{"num_hidden_layers": 10, "hidden_size": 128, "num_attention_heads": 4, "num_key_value_heads": 4, "head_dim": 32, "intermediate_size": 768, "vocab_size": 1404, "hidden_act": "squared_relu", "norm": "rmsnorm", "norm_place": "pre", "norm_eps": 1e-05, "positions": "rope", "rope_theta": 21400.0, "rope_fraction": 0.5, "qk_norm": true, "attn_scale": 0.416, "bias": "none", "tie_word_embeddings": "early", "parallel_block": true, "extras": ["local attention windows", "gated attention", "capped logits"], "init": "normal", "init_std_qkv": 0.0623, "init_std_o": 0.0139, "init_std_up": 0.0623, "init_std_down": 0.00569, "optimizer": "muon_variant", "learning_rate": 0.0132, "lr_mult_o": 1.53, "lr_mult_down": 2.0, "lr_head": 0.0155, "warmup_steps": 0, "schedule": "wsd", "decay_fraction": 0.753, "decay_shape": "sqrt", "final_lr_fraction": 0.02, "batch_tokens": [16384, 32768, 49152], "max_seq_len": 256, "doc_mask": true, "train_tokens": 150700000, "max_steps": 4788, "dataset": "wikipedia_en"}
Each number is 128 + 24 x the weight over its row's rms, rounded and kept within 0 to 255. Layers, rows and columns count from 0. Numbers have three digits each. The size before them is the row's rms in percent of the matrix's.

# layer 7 MLP down (transposed), 768x128, rms 0.246, rows 178-284, columns 64-127
097:147117140159102115121067156142149120105154093147114092138132137166137151153124118112118147140130130080121133115161110134136130092078115124144148109142120112137156125154074127137108152104160144
097:121125131151136104103106096132120141121137113111096111137114125111132059142119164198150141082123134114133166152129132128118138135155164107145119151095081135181084097146098131127089157132091147
103:104148142131118163129089100095109189127111104112106102125101109120129121128148080160084136112131117145139151116186091134145114120131111164122110145158086118161142135131077094147130150132099093
099:090099102161108115093143115129078123135100176125114108128106141131126108145169146175115143153123119076116141136167113089122122153112101143130133143140149094146148121120139105073136126104151072
102:132099105121130152127142141112111117114134136143150114126123096102109168160147164140174071114117122137118134143095123115116117080138126167125144163119117121098111151117085164072095150102131097
099:098110150114110157091123133152159137155116109126149123114100130152100142156150129087120166117127106116156158134135119147131121122148103140095114132095144175138093121112122115154152197157159102
098:115133152130120132139126104141131118138139165090154138107174120122141103118138099128163104100135164097127084126095111191112114133127156103091134139096125067127134096134133124141113115139128107
104:103145111151157139161133109134145134127134081161150145092096098106119089104116123111126093169134175139184176152113084166117104136104122132123087146141124122103138091124148135153156138137103103
099:132128088129130158153155145110117142163053148124100096103127150133166088104133086142093118106101114159146101152128117121145170122101112109112126111110114141163150114134150122167139128138107112
104:109165108117147114119129118127206149197111116144154108106141125138142147168171128119130153147146100108151141145116107146130145107140142125158086092127157118105139114157118151152142126116091135
101:126164140114093083164152151130107138134095127112146080140115125125156110132175146143117175129111121129163104113085137118153134059166126137140173149129127112084140133181120108147120139129150134
103:080094165162118129117118108071160116142124098092102124115110146151129115136118160102153121099175138178132142120100142163115132161092172118094136145137135080165126095131096114114111160114080149
104:135136136148071090127110127107150160127135122111122167103136139103187121151140170148140149125121126099117196178147175154112119125108177100144170105125092140136135139149144110114136117083175139
096:133117127180123093151135099127121143138153151107085150131156122138109138144127149138170113111152156079146113142152141169114146129181123068123107124141175130126112132114140166144106100151112169
104:159146166111147176134118157106127123130132165116125093103109129166098116164114122126086152128131132130153147136163150173100100093091104088167137152141166112090119130151153140128165145155126127
092:100144065127130134128093140103114183139131121126121159121112132139165138153138147121093150106091097122124109166128101156138169128124120094135099092148079154128158098147142141163113171154166162
099:131103116131121134153089129096120137163124123138115138154107139143112115118119120134160143124111077137113105102123139083158132097159121132152102144150127068148141128153123120130116142139090145
108:101144126152155162167109132149153117149135205156145137145135176142111107089161144078099123127124090160140164110127149103120161136113156118126137107099141114117109118137128161071153146105148118
111:130097126121124120142103121131110122093133123146152137125167194089115134113193155144158153090107144122147163129140125080131138149159128147138137102151088126126093127107152138145110118116128123
108:172102158112133138089143141148126139108118133084139117147101119074178118139104152125160124121138153120164116126127081128127149093107119125123145133151102096134111140045100072139157126141113120
106:164132146139134104137120110086096138130146164134125135134121144088130151197108109159142142113151197157130121111121100149098108121139143158128115112151127084150163075124095136164168140159130099
100:108139154142149140193116118152132132151102128122097122133111142118114109127150121128150168096144145143207110132166172101156119135135124120166136128090109138106094141094126142158154138114116132
102:156103145117134136111129092143176110173122091120155134140143106142105123164123141133147126135134101094142128164120119140121133137133149136143131174149143106130141138134171101082113143135125132
099:151136125152126129093126078144144103149114104128110093138114092108146130103150155124157160127153121110130099152143103127117152151123152178122125142108131124133157158116117130115124146116113098
102:155118123101120135109136095093118185152153130134079174121112108137093141137111117114176135109133120134086138135146152174116121151138122091147112157128103095128124111147152120138117086150117144
093:131174094122176157120115105133137127132100095100147128115112113117147126138112168121089139140123093107119175123146124106117156100107154099158123150134133162136128104104122131150134120138160115
099:130136120097101119159100129151101132136149114103134128133162120162132143151147107167065113118137162113130159141118090118155117137149130124139149085126084112118162127073101133119127098148081148
107:143144153136109115078124063133103092106148142130139093167135153113111096152094143148127184137121122116140114103176101109094117142128142147111149119117125129126141112150133131135136117117130155
099:144134150125127137123110116112114113093125159125132144096076167136106138127135115125152118111158137138149110128123142140109106192112120071123137156119144097158157130113118160125147072164133106
101:145112107127145130112184148157118129114088093150131123118167091166107081129173120142150176156149178137128164155146118067117104148148123145137143137086107131108120105128155093110127096126149169
096:159117177137151124075093118132112136116072131108100119119157152142142110125101118108133121129138120140104143155099112116165146059121078143158139133114131076098141135103150172136107103085164142
113:153101182103148117156116076123122136133169121135146115100143169139141154108142188119112159148135117170113080134097156084129130152153154137132146136120117127124114114139156158131097123135129138
103:110144128155168162134122168143129111123107109133147110116112103121133122125112112136123131193149083110142129141197163057161145161122158126127088104141109137116138128118139147126117108142135180
104:109099093153142125145099099090130118163114111082137183131120061132124170078068141123086127074116149139150133126103115143138097153117141118145122143161135132101117155135122119099118122129115152
095:112126116160161112106132138155105096107098126121180100123133106143147136127149109097147126131134165165182110119124117151131154157139129162099106132136152140090110190128112142094144127145077125
098:129124122166124107135126131185108147114143112092146074142142153153156087112164139125103127102174121120124123108146084110097136118111125163126128135148142161106104103120116137118113128142136103
100:172119179128106117108144121155155121145128163080116127132088125151123122109091143108158145097157122138125130145174118135118117109150111166164124110131134139080174110141124100118153126081117098
106:111098129137144138150152104164132158131118106102094134111181160138153162120125128127128109161133135115118117123127164107089139165133154126150141091140132126143124163137123135119167139138115103
107:126108137159155118143156124105174108132147078114076133129142102096082151155101118111136126171090099122124156128130179132107066119092131177146122139158132126148128123140134178107118135110138114
101:093118085114109128099129129121130092095111086101112151139141130101182114113141103132093137092105091134100180173106133153123118142137164086100099132110106144152096142155125120121198119105111142
099:132103144124120121116106104143119088116160136128109102092110123148126157089135130149159102146142099136121125133104133095133152067092141159103166125112144086162095121148137157141106094102133131
094:190106135126131173098101112132131134170137178116143151150123100113145109132161126116121127114093138099145143145131108095145161097183136157108068118126123124116132150155126159133124146109132092
104:114136110149147157155110143160108094129167180076151128138098158093122166169139175145149125149119095139151119135074143150133133106173107137117110130103105094142094152162120099104095122107134065
100:130132141094162125102144102109186097107112123141139118128139116155087159140202122177104133110091133163119111082102147149125149115152132120129102163127120108127135147102114149102129139155136108
092:126103104081166122098141129098121135116123166115140063161154174170148111131143104119118109126123156118156118089125127115107135155183141116125104127109133115092154124126136126144130112113149161
105:109119111146116108130105125167171114131140122118145180141126135131156155137086084094126140112168092127162159111155145129084139158133173145157146127132099128135127128122077126133082118118126138
098:160118149124161126104146113161156117145122155143131177121087126153145094138133117100104170142135134139175111145126147089117140113139177126157144179108107123106056137126148142160183105102110123
098:122123128081133040087114113131133153154152153155149092145117109141149120151112139162077140126171124132146096150152151099070140101090123125106103159120138139098115119138142090123114099089134133
097:097162150097113100079151086128113133132121110152117074134140135118097079130117152147147109152158121164175113096146108113121122113118116128147178147140123144162126085124137170169133116118098118
098:081168125182148117133125088178128128129113175131111153075117097130109112164115122114150176117071134125113107135099176068125133110107160136144139142144137129141129137135150120099120180107104117
099:123156138094106115131153084141098092136092109140146117138164155112153194149129112170151167146108095146105103141124104134132119109184103171144126167105108138107144153133132129120125154163144143
108:157133146169080160082118117067122140164110107083159106151095102140109094118141095179110097138148124115141135116132125127117145093141143134145133116135137092119108121159155130119127116137083130
098:140105141118136135117139132135136107149120197132128085175102155171154168097135150148118167157110133093136091125134135096164139120151144125145155129153122112160133097105161082131127150131131091
099:078158151157096110155122094097122122130144159167125174117114117084119169161137099149089106152119148109131148113141094103124092131140128158135063155135089107104117108112091153067122107081091144
094:099104103099109142144141118141158142139115135152125156129120134123103150146147136120191117138145135139142159094138171131158129146162136158101143156151098148097134176161177137136126101112113090
099:125088126116140135174094163166128149125116168127092135130128095138121135177108097124139147118131106136132166092182142125123168116101117131118146128151111141098122122153157099097111151124157110
098:144153143120158115133133128122129112126132119152129092177162134138134129110147178127150134118117164144130197094159139121082135145091128105088097105179119117132125093071126114114164098116110160
097:160139142144143106151074156136110116140148156173119130166137134113127117112142161120183098161141115118112136088157118122099139124118149087121110152143093100126077106100122089160160094160130147
092:112119133142138164152138078175121137109138159113102108139130118142103132165154170149111157114167143107142124155133131092128076142138125148134139129106162139148174120145158122181136097146157154
105:134156151093125114132151120132127108136090131119121147128134081129117077082108093137114109143127119122126112128133142114106149125165131170107147164109148125068105142140130149129167122124133164
097:163173126129116113133110140104142103114135126109099104143170147147129129128134150090135104116131136126127109123098107132100167110123144174125133148136176122147131198130132144160115071151136123
098:114109097131103099134103120131141109122110122166118118120110120139127143087169082140104103175133097132085168134151151139129052110129126106168115137139100101115130121130140111152151116121121164
104:147102124144158125152120089138081101152088098142094125174157130114130109128147127130121167139129118105157122123164127130133131120134062119093166144107135111116144109101141146109169143152138090
107:121142155125113100144110139091093102126105129112108126155096132180125126161142125165136139128132159149124100135145140095129148119098130140169130110127114116104124165100129121123137135130138135
102:122141159156129131089151089119147107098133132148120124120140132131127143131097141155134129127162167127108126156118163108186108080122084149154134127095128146113095149101113093123115098097126187
102:120142094149090151127069140127119117125139135133140103133159110119136130138146127145107175126129147130083156135095119162129134147138145095118120064143110137124143123109167153097128138130086133
104:141083092152132159136128108076147112132123092065140099097124137151078141140060141132114149113143150144154145131085137150088110110130097134111155114142139115126135098153175179125108121094105117
105:096111143091123137127126136105144147130137114114085170151168162108131136121130129125146161134164079106122148144134141112079116090153169099148101160116130149155090130138154119148119163141125141
096:125093115146177123115134135132160102159125116068135152179117091159142127115112107112136127079124095147095151159114147137164148118112132098150101105096126091086104160130118128107108155140155118
095:103107127109120114136145110152115134130170161110107150117084129129138155126167107141109166115152105160167073096145125154140150108169142143123134113138127107175111145103136090128148120099141136
092:160112128162116102090114134144136093137135125129170136110168108168140156112107126146137057101100146118127134175159171084121120115145074130134145191123132150159150125147109116133134083116150139
102:152166115134129097132150121119140136119141144169151154179144165163164126114162146117117155161088149108144154135144140162107110108115108096116103123126115149121108139127124143133186140065127098
096:133108140108126151151147103099164135079131156117106133143173129109086098127143128127147145139139112108115111091114158134181107146120149147121105130152064119124114167102149117125162132085087121
105:131105130097124092135123092145066136164101143125124097140091105112139139085103101083186123125149106136137102100121148067116140117163136117112106110114098104133126137127160129151124155139144174
099:141092128132132088097168141174162124118158103139099126143120129144067139147167132110135130150138132128108099131124130150133117131086079069084150151103124145130102138106128126124104167126117162
105:116134088133134079167117175144095143121138136139113151153097125135128137153122107128135083101126104193114124217164124138104146132164106104156140105125140112157109144133091130151136077091158101
100:142143163129111173166133141115114132125122126134142091159097131113138126152188120136148119079148097169131123116167127103123160119142104105088105123151093099109056133135172079131138112091123145
088:110106178136133119124142138139141107183113163114099126144127139112128135134142132181170135123105130140172115125109138102106119134096138168103130162134165119136136073068138146119136120127110136
097:174152116172154121105140115160115137141103074122134118150150138123159115124080126148114149110128110088133092145147125101112086155145137087094122137126140137146144140099105107125101154110149126
100:140113114093107128108121158089115119123124148111122128104143148167120176107113103171150150103158163150088106167123143140114096147142134096139146092124121155130169125147078117139163174115135109
093:154126085178120090114134131115078182149126142077073134145143141159122080129089125115136140085093144112114131151092115083141125144142123110125126113142127084094131078158128131164117108164121128
105:142152164090127136107088153152142151108121107112131119119112129131112170120134147128123119126139119157165171132083124142102097132149129127110135112139090107146149107135110123096137171064113152
105:135118169127132126141125148124126105090070086104112108108117078117099112111133132125108167173157130144127109128136166126161171124168116093097159114105111106110114119142163170136118130106130119
101:128170141138169097123141092128095174075128120097125108144124155154131100104146122122138134156142112104132115138136130155187151155141097129137157103111111120149108109125169133096143092141221137
102:133143089108110131106109102150111156182114127147101136117107119101153138178152102143093101085108125131137155123084142110160126096123155126147116136140130112130122112116094131167116126123135119
102:111143143141121161135115121097115113145162134131143141133137123155110170121124153078177120122180104115126144142158117133127188144087114125172135109135121147100078114142141179138111120152110124
098:139128167156108142176142086181080118096108126144131117167096129124160112147159126132104136102135118112156134127131130148160124165122098141134126141139128071066157114177156193144098136117148151
100:138104111149105148142118114153101125124089113171134149138134119112152169121120132129135131170133150115134138191119131111112175128147128138137111126139142127114088157123101150187181161140147150
100:096163155111114143144112086097137152158104147137144138130137110141098127120091126168120133112086116122133116173136156120183122105110138125117099120120119120107119114115127112166153096075136159
096:079111119155150100147073106088114151092159155157121132116150129164161136097147152137134099120126140146083111111086129123115128125133121147144178133110143120175168139158153151128140155153089163
098:094127168139120155155139129101111178100140157140118145154171162095133102103102136161168114139132137116135107153135129117138100109146130138096137152116101112056134119106146103171132102127123100
105:145146119127134103161168081112174091172107191113110140151140134125153107173135111127106125109155124130155130145163121113124076128112158128143124092149154104144163105136135109115156120158095088
106:144143096105134146110113116121128123129135117103161120129122087122085127148098090194137126106126133138139136161124120077135135084168167127135105156105145102149103098105112117155160141115102159
100:130137135140116158143102126106115087171127104113127129138101145119168115135133128113107138106133120156132106142145173107148097139109131112102141120118130174124105097104116130151154123133135102
096:134088107125090113120144173145120135079127132117095104192099153161154113126144140151107131129105158135165100103148152122135094145174124139114161129150118147116121140161107150143132141129133109
106:132151132136138142132119103091148114173120155132127133135162119131185095148090152161188073100158103106166130112144133117136141123129131087131132075109146168118102150136163141119114105143160104
093:119176145104081130142079131140127115157115127145172081129103141149163090130143132129126089157122127110112098110128173128174155134156140094170149176144139136139116073139131136106164144091140109
096:166114156126155122135124122153114124148098088155140163123125085137147113087106116137162119123119100137133128132148107106118118137104141136114097115112079121165121132160127121131115169107112164
096:126128111120112146130147142111118154074125118145138141141099126141138177134158163125069152149091150074116127189149120168129122112128158131128131163135126146100098130136118147154117126153106127
109:097178100163150103097122115137159102132097130137127157144109115102098097119113146117163115119160131133147149145128131107121137126129108136138166110113174138084111155127131114104118118149125121
100:182130140112108132158101145187143120124130127124095148153123163137140102159125139113115146106164161152108156129088091171116157129122127092144110153126115106138109112079142119138162131107125130
103:124160157146122150148140081148134120101119136099157102102144108115158142142092140060141121159101060130105125147175146091097121097124135148115115127113083153136118155083131075125144111140136134
095:107114172096132124097084089112123098165138125098151089143117156113151134133121111169112109132115118101148121167144159081127147100078126147130099110148060159110131118101134097124089128136128131
100:153127180137098141131112136102105157155137112148103110143106141109194140118134122105162131125153121134109110106100105165093118151105119114113135139105112149122134089099125116135148155143132151
091:190161115116135173153131098150146115119114136123160108145100085153115134128135133120125178094121121122148125171129133132148137142124127157120148133145118164138082150119125143133124159175114111
098:177156141089144093149114135139122145138151101172135159129145087130129102140142122120103107088131146102125085115115101122156130119095142128135165152116109123108143166121089129125115138135127115
104:106097143149119151150136144139137161077105143142157120137141119099128110164131147136102166163128150126160140146128140114107099128179141119133130134153122162135144128123078126137133133113126141
# layer 7 MLP up, 768x128, rms 0.292, rows 179-285, columns 64-127
103:140123128118123161090109135155133072123103128091123116123149135105081089157112107118147134131154144117112114080110100149142157073110151157120087111123090099133134150151125123148134077143140149
108:149122128134154127100180113155119149109137129148132153138111167145109135141123126109118140098149123158082106110101102097144157158120101124132101150127140070139134109121142204113097114129044117
097:109136158169103120144111141129123108132147144137109118070120130172160083180118121111137085132102103168106157087124095163116103137106156114128120121141116151128120171134142144143166163100089135
095:127132163084157155197118132121131128173126128109117113120112121142134104128114107155157127122090127144131097129148100123139086121112169124120135131166079153132140087073135135141107067112120082
102:102142161104110098115134095146103029138137125109123111155115115138126167134117173127147146140067144129129080126122114121102117090110127134126125144134130084153121161104151098155124153150124131
101:109117107163128155060093130151156126066113150158112102119124110131136170160106140120142113108156096158135142140117153101150165122113105150121134152124112104132113152120127115099162154152187096
111:159149103167136140126118115119143121150141122129142117093098127109120156131095100111147136140129091082094159130146135145139092132165085094166135091152116123154111141120132173142161129122103151
095:118148168142139093105121129155156109073143134114092112144086109105121126120164139127123177155159086110127140082064137120132114140162173083166118146126120112164096166165103106107102119116169142
098:157146132095136145127100101138128124141102112163125086128161159082097135180126149143089151171131125127094103161155128086145112152169125104136133132160176117106104150134136142131125094079135135
103:146134160114144163138131184146092152115157140108099123127149139159138097100129132106148220127172107152095130126117145127143118119151090058130170113131115092135180123103142089135132118171151130
108:165149150104143107121151132146111165137100142139094115132128120140072186106101115151085107110072103141119072113130094121170145155102113113137117105115116089104136162116121135137130159132099132
104:133141120106150114143151068148156128152165163109117146151099117121155081147136087162125107117084097114099091145142101151101139155139136201163143131135146106170120118150155151133150140132104150
092:116102108155142138109142129136113122190145127142146116123080098114143135139136158144147125107081085157096115095155124122108091106174159140125101107103141109150127142098107143133123160109062164
102:148171132103184152117161149117112111113168085127111161098112092101131136136143148149143097116160091103129125091120144092142147142109154144144163133134118128146156130146087139117165080123092120
097:103160108082152107127157116114141163106147143104120171136137120115072160111124161180133171116136125132126151131090138080105143148137141121105148102114110146136137182126140091108144144099126091
101:137132152145152144131151125170125128118135130093137130118132084118122113139145136143062148143087127138154080123097155117190089126132120152152157113155145122109167139116094112126168141136172150
105:093163141145130158114162094114122124147105122129119094127122158141162113144165114120106121152152105161111135079086104087097173111086103087197149137100116139120103154118093130130088119164132156
115:126129155101103117121104106164126139161131164125129143141139142115132089135139149125147138123119124139138138109122143118121114167169146148133135133125180120088134178141100130105147101146165143
112:107109140145114111106157111102107128100155128093137129102136136182152097187128128099174113151105097131091136169120149126112093140143164118131136145130120151112097130144118135097138173161118142
099:100132152132130082157159102131065116146112119112140118164122134112096146119179120090129159106077151141123113110109108116125172167126133110156123131103156096136151112112161112084109128141105108
107:188105119149182095164093138136146102118105067127087126093118138122102089126132122113141111076107159141134126145148100115116113142117127107132121116185137143113127122103109153124189102190130099
103:105101135136079151126131093131115133158095178153142150115128126129132116144135094136148120164118097112144142095167142117171133122116139108175108124114087174095115154149106101124149156181078134
094:119108111085110137125168157096098121105116155163139066118136146111114062144162152122134140110134126116152156105106111129104123082107108158123140139137141128140139128166116131090109147150088148
107:104097156106118119156115180143149116150186106111138128095141119082120164155124091121118131120125104079136136098099148168150159129142172164141184150114109109131129144104144124136139152152127140
083:117113175145090117119179140117110165089145148141134118124100127129148148110156096139149106105091102159095103098132182093155113147130125107122110137106153120109134156135116131168106113110126096
099:103166136158118153132150151131120125159086126098146133112114131129132112108092133113113167120132134134110159169102097137101146150149179126173140138101068140162154148122138123140102128105143131
110:107122116131127105190154107099128127141153132126114088149152097151171145107111146127111118085097128098113066085115118112156125112131096103156137124157122126106128155116148116096158115153109119
099:140127146191126106111120120123154100121141129130102137094113175126133127120154121148152147085164120130091132096120117110196124138116131141124131162150108116128070126144134150124178092151115120
096:155143139169137152133151134147102142149123132141141123136136120191126135136144147096123184124152149137057135148130166139115101113149151106133113184100129162129099162126108079137152166147133135
099:136108141155152120139123157131151099103152136097118144077146160153138131138136156128124139089123147129127113117128146116121127169159119121183138165146132169166139106166132112094088112162143089
112:150121138157073133115133175162122102170121143115101101132106149105119142160116128138149148108196115154062157145129134119092174158126119122134143160177153115127165144135156143088136163148146111
096:199144153143150149101148147127137120138131123145107140077113094088087102164126117122113158132107092110139137136140116094120136105149099115139150097137162155116130103118123139123121139120089103
105:120174128144103119120079142139129132120109136138120097106116110137134168183121116162081117126091100155125140130166096137151098151144146116094163106136111108118102165088145112114137101165116111
099:129117121115121150090099139108118115143138118105076150167089146137103145114108103143151100117124104157120138115123153120110127178114188159139121125138103116099175152151121103131095134121132088
097:132072111142140125107130116112147148155131134179096174124129113141111121114119131108162115165108151074144132124136128173148131157146120174194167133123118116171181155078151136128105148124132115
097:081121123096121126116103117125115147116130122123125136147116127122108118108177152119102153108097107090119143133092130112118088131134121178111097146143130111092128115141071142117131181146088160
109:074105114080152159163108087139158149187115158124142132114132120124146143159153117094110106126128110119105130091142134084117134114114114133090137101115187157134131107114129124117120171124163144
104:114121133130117149120127122151167123156115161105162149144113084125099100143129119110112143164069085107141163098098139128119092106124090146129104108116122120139085072113135118161125186156114187
099:165108143167153102140174107139125087118149131113138139130149113115117148156165159118127101094121139139105151131134145158147128143126113108168123143120104138118148129104108132125148173106122169
100:076129149140144168075091133127151133169102168124185050134155169113096123125124118140129148125178143125153139125148123107122139152100153092137127125130114100109118156149115123138130144074104142
091:141094119109101134086118165100148179203132131073121143123144117123153159150118132121120194135115125129145105142111137112116097105158149165135125110126119136132128117118103130164145138128092147
110:120120145143142163134143135141114158089134124159106159119101124159132148127145111140134149124181122110137146150116121180135140129117091076126152117097143161108112143167073186122095136153145130
096:170147140090147133100135112138135123153130117137114158158101121151156178129144103119124134107114115107152102113141086106120160129202164100126106117134102114133082103084128134138110087137134081
091:142114111159126136080127159124131112107137111150157137095140147118138116128148103118097111087127130083136102170093122153113110148112123163148130136149132140157061142100098162121131167120103092
105:102117091110142136140148123130166141104169106118120143178140175115108130143141148146140110142128080142116192109111102111090132117106134129147140144162113090160136109118124134122139125135127141
097:120100149117133107103128131111153138161102106120100144091076082106113090159122121168144132118107137128144182139129093136136121149152114169096126109116150143138158168110139155133136140116146087
094:121114119122158155113131123099134098141135136099136148105165106131106148118120157110132140127133138143141111120148087093167123138119106139151126071118111111161148142137107128110173123158167146
099:136123104118130123142135120127162132154138120144123145102136103134167137082115082102159154147134138137108131085157118157151118184154132153116128104132106087137173154149110133109132119099125135
100:131146138122137080157119119130121143150132177156140156111123120151105159195182114120095172126069103130073120136118108076106163127107176123090160102113171150132170119122190141115146157154124125
097:131114209143176113148144128092159151133121118125151148147146113131126089103102110100167131087142155142094107111135138170146129109132112128106121152137121122091132156142145138138144106103178145
113:107152134127115110138129092139145096171164103155119101098119132178116160134143163140186143070121144138130151110122135138171137118135143111137157125154119152156103137132121127100143131117149108
097:135136117147128102107148111088148126131130151188105119154113111161115131100082090095124106130065120105175115112137126132122138153123096089158127138115115112158107122143117090082121157148174103
099:163118146137142177146106143150160097113096112116119161140155113130085158145183140086147108145135075132129121091095112149159137132112114112146169152129132142106112163123147126151155092127104100
093:115131130103153146150180111124151151130127105138148150134098131137127114165108154179141096100077077173100111119102121132084149099171133124128102121118123159135117129153122130104168166125144160
092:132100120114136108157111126155115172138182113117117088113148143111085111147133129107145132117108113142160121106174138145114149167141144130139101134167087157096136083115156109133128163172153137
102:098115138144143109114182105132107135104145101123145141102097159145140137134092094138126092102110121118175120130113105146166155146139112135142100141088165111128138121108122125147135126147133143
091:172117110121211113093134110144147154111139090157146082176140148123136117135146128131118092084159145143109137103113108119127136115108112108143125105144102142091146157111150108092155138148106116
091:135109133149158178092104131086125117172124139142199112108084137133107108113112105112090103131126161139096121151142145152148103103118125143154125096160089113099153123122106130121133147115160083
101:136087131104131139104127113181116155181086156146109157146081151154114139111152121140131144141154122127119144148141127149144087191175139110113155135109155107120126123108162133101098143150126132
100:116152093156103114160115139101115098202089140136156160139107134135153128123154137105126126116159150125132108136110100142141135145117123145183121103142156117133126112089119144133129115130138093
095:142123144140151091103139158147096109116114134118178107115135080159129121132131100082065120132130146111073124143100139088136137103144137141133139120095112132128149155100133139106111179146157125
104:148101158133111117125129193089118158099161134150111140151126138110145099148162143103136139152122139093118144163137146102100125105097128154091155132119134143131117133129055143128161174111090174
095:127118165139099122145124143137165177154161113129108106119118096112105103101130151173102199102129126126146097126143144152142126082129115125156130139125123115143138171127143115123156150148125126
100:150124156154106137133139111115137115160126152165143128127100140167112093118120113138124166100190083165110131147058163156164163104126086117157147124189131139162128129144110126126098127149126127
105:138121163115166115121126133086193157149118155115117107103167081123170123131098134168159141107149123155117131123109205136105133110129138122133129122119113039141146131170108157122114154142141123
106:090112165166129141134104136145078138140153072139162126158130162132118107156150128115115120146141118147126161156162122124137140136090066158185162145099103120168112153159164178151124098172119151
108:127132163109135120107179097112131128133139147141119165131194147110180123092160122120157144121084107089117118110111091167144117090104131126114135118163124167179145169146095143131096143113126148
092:123085161135128142168128110121145125124086140135117149122092137094096126174129127105103113121154111130152165125153138152134127112127096108206125145156150120121134170141130160105096157137119105
090:114127150146175129106091149092164106149156140109117145145146137144140136110118156072072139140094136129107155114173101152116173160107173144154129129191101082154128114107136124109109146126151131
095:143139139163133128099168119151119195129144113151116110146113172126126133143155112166110114103116119161158123155101124129098156121153127146162138133133105131164112145144155148139110121181104127
106:105099151113118136142112102130098106141147139124121104114156122091108128145126110178076120078145142113155134147140102104142108126129134123182110083124176145129193117087114091127121166138110133
098:114107137139162138096134119122172110138143105115140131137112152145119087124073127122118110130097138122136114124126117150090161119180138144121158098123159138136139127144117134095152150126141086
099:109109154141144112121147125122160125121120057145134152143101101131131133130096108114126150110133160107142138141086135133112162117112109152130150127121108103157113145098133133109084141147104166
100:092131150134107162146188156113134068121145128128133131099139140155079160119125182098134113181155123118148116113144119144106126131140160123135140109123106137120144092141119109131152160134152121
101:128129127085145128113138130169084157075128122152139146082146151096155172118151075146095153090106158146122089176145158138137099136128099121123115068125120116122143155084115155078095093153105185
103:104117175124128156103125123081155147122100145099123121121103147114134102109110144133124124143133191143115123116123122105178134147107107153143182124132115115167160144100093104127128092144129123
091:085154096124102133183153145097110106108124128163137141114129099136119127118102113132093098103149116134107146130158076106125123118161147123120109110169076144138112163175121104162101138141151081
101:134049120141119150122144130145110165103121106155105148139141147101162119127127136111099130131067109153120067139144155139154159097127101129123150121119063152124099132141160134163117137113118107
102:131153143164144176130108158209122107128123129124104130134083149129136124167139179143149153166171133150105142097097137141150121113150135121132137173100135129163098142117151097122118117140131130
092:136112132130147131143141105141122095077120097122127157144113152112128079152100134077124083138093137135148097118096136155168100124141104159140103112145115143084136148100109100125121142155122117
100:143121133178119162145135152145121152099135173146131183100185121129146137129110184154140158120147085131157100126177102124113139133127149150131140129138124130130088150144126091156154107177119155
104:159155103118154163132159121121170123137131143130099088086114095151159079063096133114114154127118099134136115140115155114123097135113135111127202176156116134108108145162133157110097168116130128
095:169134147132108119174161149073114157105116060135142150140113120095157106127132120143131144114118123150170113127120092152137127153123072130096118098111125106127126120146158161124159118140165140
113:110154142110153146097134154157123099096112127116087099107132133072094103157168107119126114119113190149158142109110102117147120119109101126118129135089175106166123118136151126096106116190162134
102:131128154100120150106130165157121159128117105128113152141153108122130118156131138137084122168143120148134105114125100163148160167103131139126111145121114104149150167106186098183107126169162069
099:120135096156107115154107140104134112093117143108142096158087153102150092137123151174144117130157109129111150103124159134157154142097122138122133132133155103116152128111100093149183140170095092
101:100132160065136128100129121123111133169163136180115162135101138138151134156096150145104121141127082136115147172143116105154130133131146124120095163102092151139096156136106135127111106086081093
101:076144099129123102089141147155143095136113121115092138068110136129115126152080155152113119119134136149084104120137122132115123098116110142098126098103092179131125123107111128143141124176137117
098:120191100133128121115105110124151131194106117145117111129140125161131119154133123112104137146165116132134102122106135137115142134105146099111142146153090137142139109085104109136113104128172075
095:165097157118127129124114125124163100127124162116130146134147080132115162137089078111146127123178081165165101116107138120152093132118085117131119146129114177107141136110142102115114130134137129
110:101147128111156118138141153138119141160111106135061132097085115116152131146156131058103111100159121107108146152124110132202128104147136078118167165135140158126126117074163154130086168123123142
110:087108165139087163161118115104109115093135120146139168143153134125117107138145085121178121130095122124138109158100138136081119149136148143130106129166077129103123137128141070138125132150093117
100:130125174106107127189136154126138143129116133127087097114095146120169097157082092109146113112084104113120143137133100183119141121128111115123165108162146102122152114161142125111130137141146127
090:160131108177170117120095146151129128163138088143093127104172111087182124093095094116138125108168142138116131115099121165131166131088171137176149100085135115100116157148132096114112111099143119
105:122080127120171148144138172142128123158182124124102156097103117166126098171131113128179097121099135115138117161153112128159138140116099117156080132066107140098118106113134132148134120090107106
089:120133157140143092123138114158148121089107102141169104121109120091159101118098178147116090144134133144163139135098123128104147138121131106120137153092099131085096152134119131135115141153092096
093:065116115145135114154126163164120149124151127098119090123119096137104113116064106113155087128087133171106124103125124110110129115134181134087121141125125125144123122124133147068160160116122117
099:138111146116156181169137122099129168169126101101123098134117110113118095148102137116103131109135096118106108185128155115100131098092134154060157167143148134143137130116110105183072127116143103
100:106194104139148106072131103145132171119090108145106111160159121138097081154106088115139154088120150132140132110118084096130140166135145114100147125105143126136121124146136131148127147160127124
101:100128137140169103090156114122134100119102135121118120116120085155107095131082131091133104121131123153127095112138157092155100094140142138143101095133079099144155124129103117128160113149136105
102:164149121141130125104132154161144102116134108128106159138088097137165101128112093148159165090122133149129131145146160091132128132115107109113155101130125113146122132111137119143129180177146118
093:114104125137140136122145125169152155107141175131067159137114109177118140169149087111136143071115081147107136142146163124115115138099127132152079150152134114135117138159154133107092123127162100
094:122098154155143101169122152135127106118122102124095138132131090129129136135155130116173168138108083110135082142126092153103138142102168177134150095103128138152098158175120135137143127080113147
089:181116099158139124174160163102150118114151121113104118122161101127183123151090116154127145110113136148091122160160153163164119128133108121153157095097147140119104130142127141122131134182102124
100:102089137133137153138133149107118153120174079115132107095124124144185112124117171163136101146123083147142128132144132129180100107104135126091108146160160124159133114122123115153144105122116131
102:112138136142148166121089123128094100141117113140095099141122119116130094142107128109111148133156130111115142126127109101150173090105149098131125116159113065103131134136109158108139177127184115
091:137081111095131073100112146124111130162147108097095105086109120112148092116121105166116099098142095123125131124157152139068162130123146143167108130139133152157107092135140092097121126147132119